Each number is 128 + 24 x the weight over its row's rms, rounded and kept within 0 to 255. Layers, rows and columns count from 0. The size above them is the row's rms in percent of the matrix's.

# layer 6 MLP up, 1280x160, rms 0.0936, rows 922-930, columns 80-159
size [109  96 104 108 113  99 102  85 110]
[[180  65 138 121 112 163 117 129 122 109 132 133 128 121 150 138 128 147  96 116 159 151 150 128  99  62 145 101 120 115 159 186  86 132 130 178 127 135  99  99 165 106 181 144 121 108 165 136 134 149  90 129 121 107  98 136 113  85 113  94 130 124 139 126 124 119 139 124 137 157 157 153  99 138 103 114 121 150 125 123]
 [105 142 130 127 120 141 119 141 122 117 148 156 129 132 133 146 135  91  97 148 213 134 119 138 115 163 138 116  79  70 129 100  88 137  95 139 140 149 126 129 172 145 137 125 183 145 118 139 160 149 147 141 111 134 134 143 141 113 157 193 122  97 113 136 105 158 125  94 145 128 137 135 106 143 112 179 131 130 144 157]
 [130 136 130 140 142  90 137 108 115 134 162 152  83 137 138 115 108  88 123 136 139 126 135 139 137 101 140  98  91 174 168 169 155 151 147 100 142 171 133 125  84 132  89 153 131 160 143 121 161 107 152 122 111 152 144 149 138 117 105 182 124 132 107 119 132 114 112 107 120  98 107 115 131 131 105 138 112 146 125 125]
 [123 196 134 185 129  53 154 115 128 129 112 169  97 128 153 154 104 136  82 121 158 140 143 126 126 130 130 187  88  99  90 137 150 168 145 135 150 130  98 114 151 103 142 164 142 116 115 106  96 101 139 156 113 139 146 146 135 120 112 118 107  95 110 166 134 141 148  98 112 154 121 141 114 117 136 140 105 137 153 118]
 [106 111 135 135 100 157 148 110 130 114 132 150 122 101 125 141 142 152 132 105 166 128  97 107 167  94 143 129  83 115 153 111  98 166 129 101 145 151 109 101 161  94 128 140 142 120 128 106 125 112 122  96 127 105 143 134 157 127 154 145 125 155 126 100 169 109  65 119  96 153 102 114 160 126 132 150 108 135 144 116]
 [100 111 138 139 116 106 158 146 126 101 120 144 142 138 110 120 101 110 117 121 169 127 168 138 136 159 142  95 127 118 154 111 146 156 141 189 157 141 102 124 107 128 119 126 177 121 151 156  83  73 110  87 110 106 137 133 159 134 126  86  97 151 113 120 155 108 100  92 145 160 164 115  87 111 138 134 129 133  91 191]
 [116 109 155 160 136 110 143 122 142  92 100 153 125 164 148 132 100  98 105  98 153 159 182 130 133 137 138  62  93 110 142 128  70 131 142 123 137 120 109 142 147 106 133 163 149 121 132 149  78 188 122 178 120  98 122 142 156 110 103 166 118 123 108 106 162  92 179 138 190 134  96 130 126 136 112 141 121  99 135 142]
 [149 104 112 113 144 110 148  87 138  84 177 125 120 125 134 175 122 149 139 149 112 125 112 106 105 135 157  73 118 156 141  85  96 128 112 148 114 121 118 126 114 113  88 162 148 129 168 135 116 155 148 111 127 134 139 152 123 114 139 123 145 116 118 146 128 124 103 135  62 124 120 145 127 127 131 135 135 145 109  99]
 [175 127 159 150 127 119 118 122 147 110 124 118 112 128 117 161  96  92 116  78 136 149 151 153 128 118 124 127 119 117 148  91  87 147 134 168 144 145 128 124 126 127 178 165 153 132 150 175 149 103 120 113 102  94 129 148 178 126 133 148 121  70 115 119 125 137 137 110 155 123 167  74 118 101 109 110  94 113 109 135]]
# layer 6 MLP down (transposed), 1280x160, rms 0.0785, rows 922-929, columns 80-159
size [129  83 114 111 105 103 130  59]
[[107 139 125 153  94 140 129 102 105 121 136 164 107  75  96  99 126 120 130 135 168 107 123 148 127 149 115 113 173 155 142  96 155  94 109 123 135  86 117 136 130 107 151 171 131 152 108 167 137 145 123 171 125 109 149 133 128 138 119 113 131 133 148 132 116 108 125 166 145 120  88 101 116 117 146 171 116 144  78 147]
 [133  95 125 165 114 128 114  99 138 101 128 138 156 131 121 165 151 151 117 147 138 179 153 134 143 138 137 127 164 178 126 123  95 157 105 112  90 175 127 126 136 117 134 139 128 134 139 103 118 125 120 137 126 109  98 110 148 156 159 115 140 171 120 134 148  96 134 119 119 110 120  98 152 109 162 106  87 140 143 129]
 [111 151 145 149 117 124 140  97 175 127 123 150  90 128 121 147 118 113 105 161  69 119 140 123 121 107 104 130 147 124 104 147 172 119  98 119 139 133  83 142 124 141 118 170 113 148 127 154 115 182 103 124 106 181 103 134  99 139  84 139 133  84  79 121 148 101 120 122  87 145 164 151 191 143 146 149 125 148  85 111]
 [127 127 109 140 123 106 131 152 128 142 125 153  98 158  83 148 151 115  87 164  78 171 121 169 109 136 143 120 125 132 150 151 157 152 122 158 144 113  99 112 137 144 107 114 142 143 129 105 104  71 149 148 138  83 132 144 157 149 124 110 131 154 130 127  96 134  97 103 166 166 135 177 118 121 154 107 125 133 110 104]
 [162 109 118 173 118 147 130 121 168 115 125 133 150 154 111 163 119  91 111 118 122 145 149 148 137 129  99 118 119 104 173 114 117  98 148 125  98  99 102 142 133 165 146 114 124  98  77 156 102 135 133 111 105 106 140 119  89  77  93  73 126 119 110 115 122  99 188 102 158 149  87 134  91 157 128  94 157 151 166 134]
 [152 143 115 128 106 179 111 115 115 150 124 146 160 146  93 120 147 133 152 135  98 125 167 125 112  95 161 114 171 135 128 128 100 123 118  94  91 104 127 137 137 125 118  90 122 147 109 120 149 164  72 176 149 132 134  97 132 131 101 101 113 139 128 129 121 100 120 131 111 170 151 143 166 107 133 158  92 169 151 174]
 [130 141  97 155 122 123 117 139 114 139  77 148 147 108  91 118 110 128 146 142 115  99 102 154 146 158 137 129 135 127  52 124 117 110 147 106 124 107 144 146 128 148 190 172 113 133 139 128 119 146 120 126 118 133 126 135 178 117  57 118 142 150 160 142 104  60 116 151 110 137 138 179 190  91 141 107 141 117 122 123]
 [148 156 132 101 121 129 137 115 157 148 112 144 138  77 115 168 160 114 129 102  84 125 149 153 148 108 160 197 172 120 123 128 142 116 142 128 101 174 144 107 107  95 120 165 125 113  88  93 104 120 140 118 150 139  98 103 140 156 163  90 117 111 145 123  97 127  96 147  94 140 148 119 186 155 136 116 139  99 132 119]]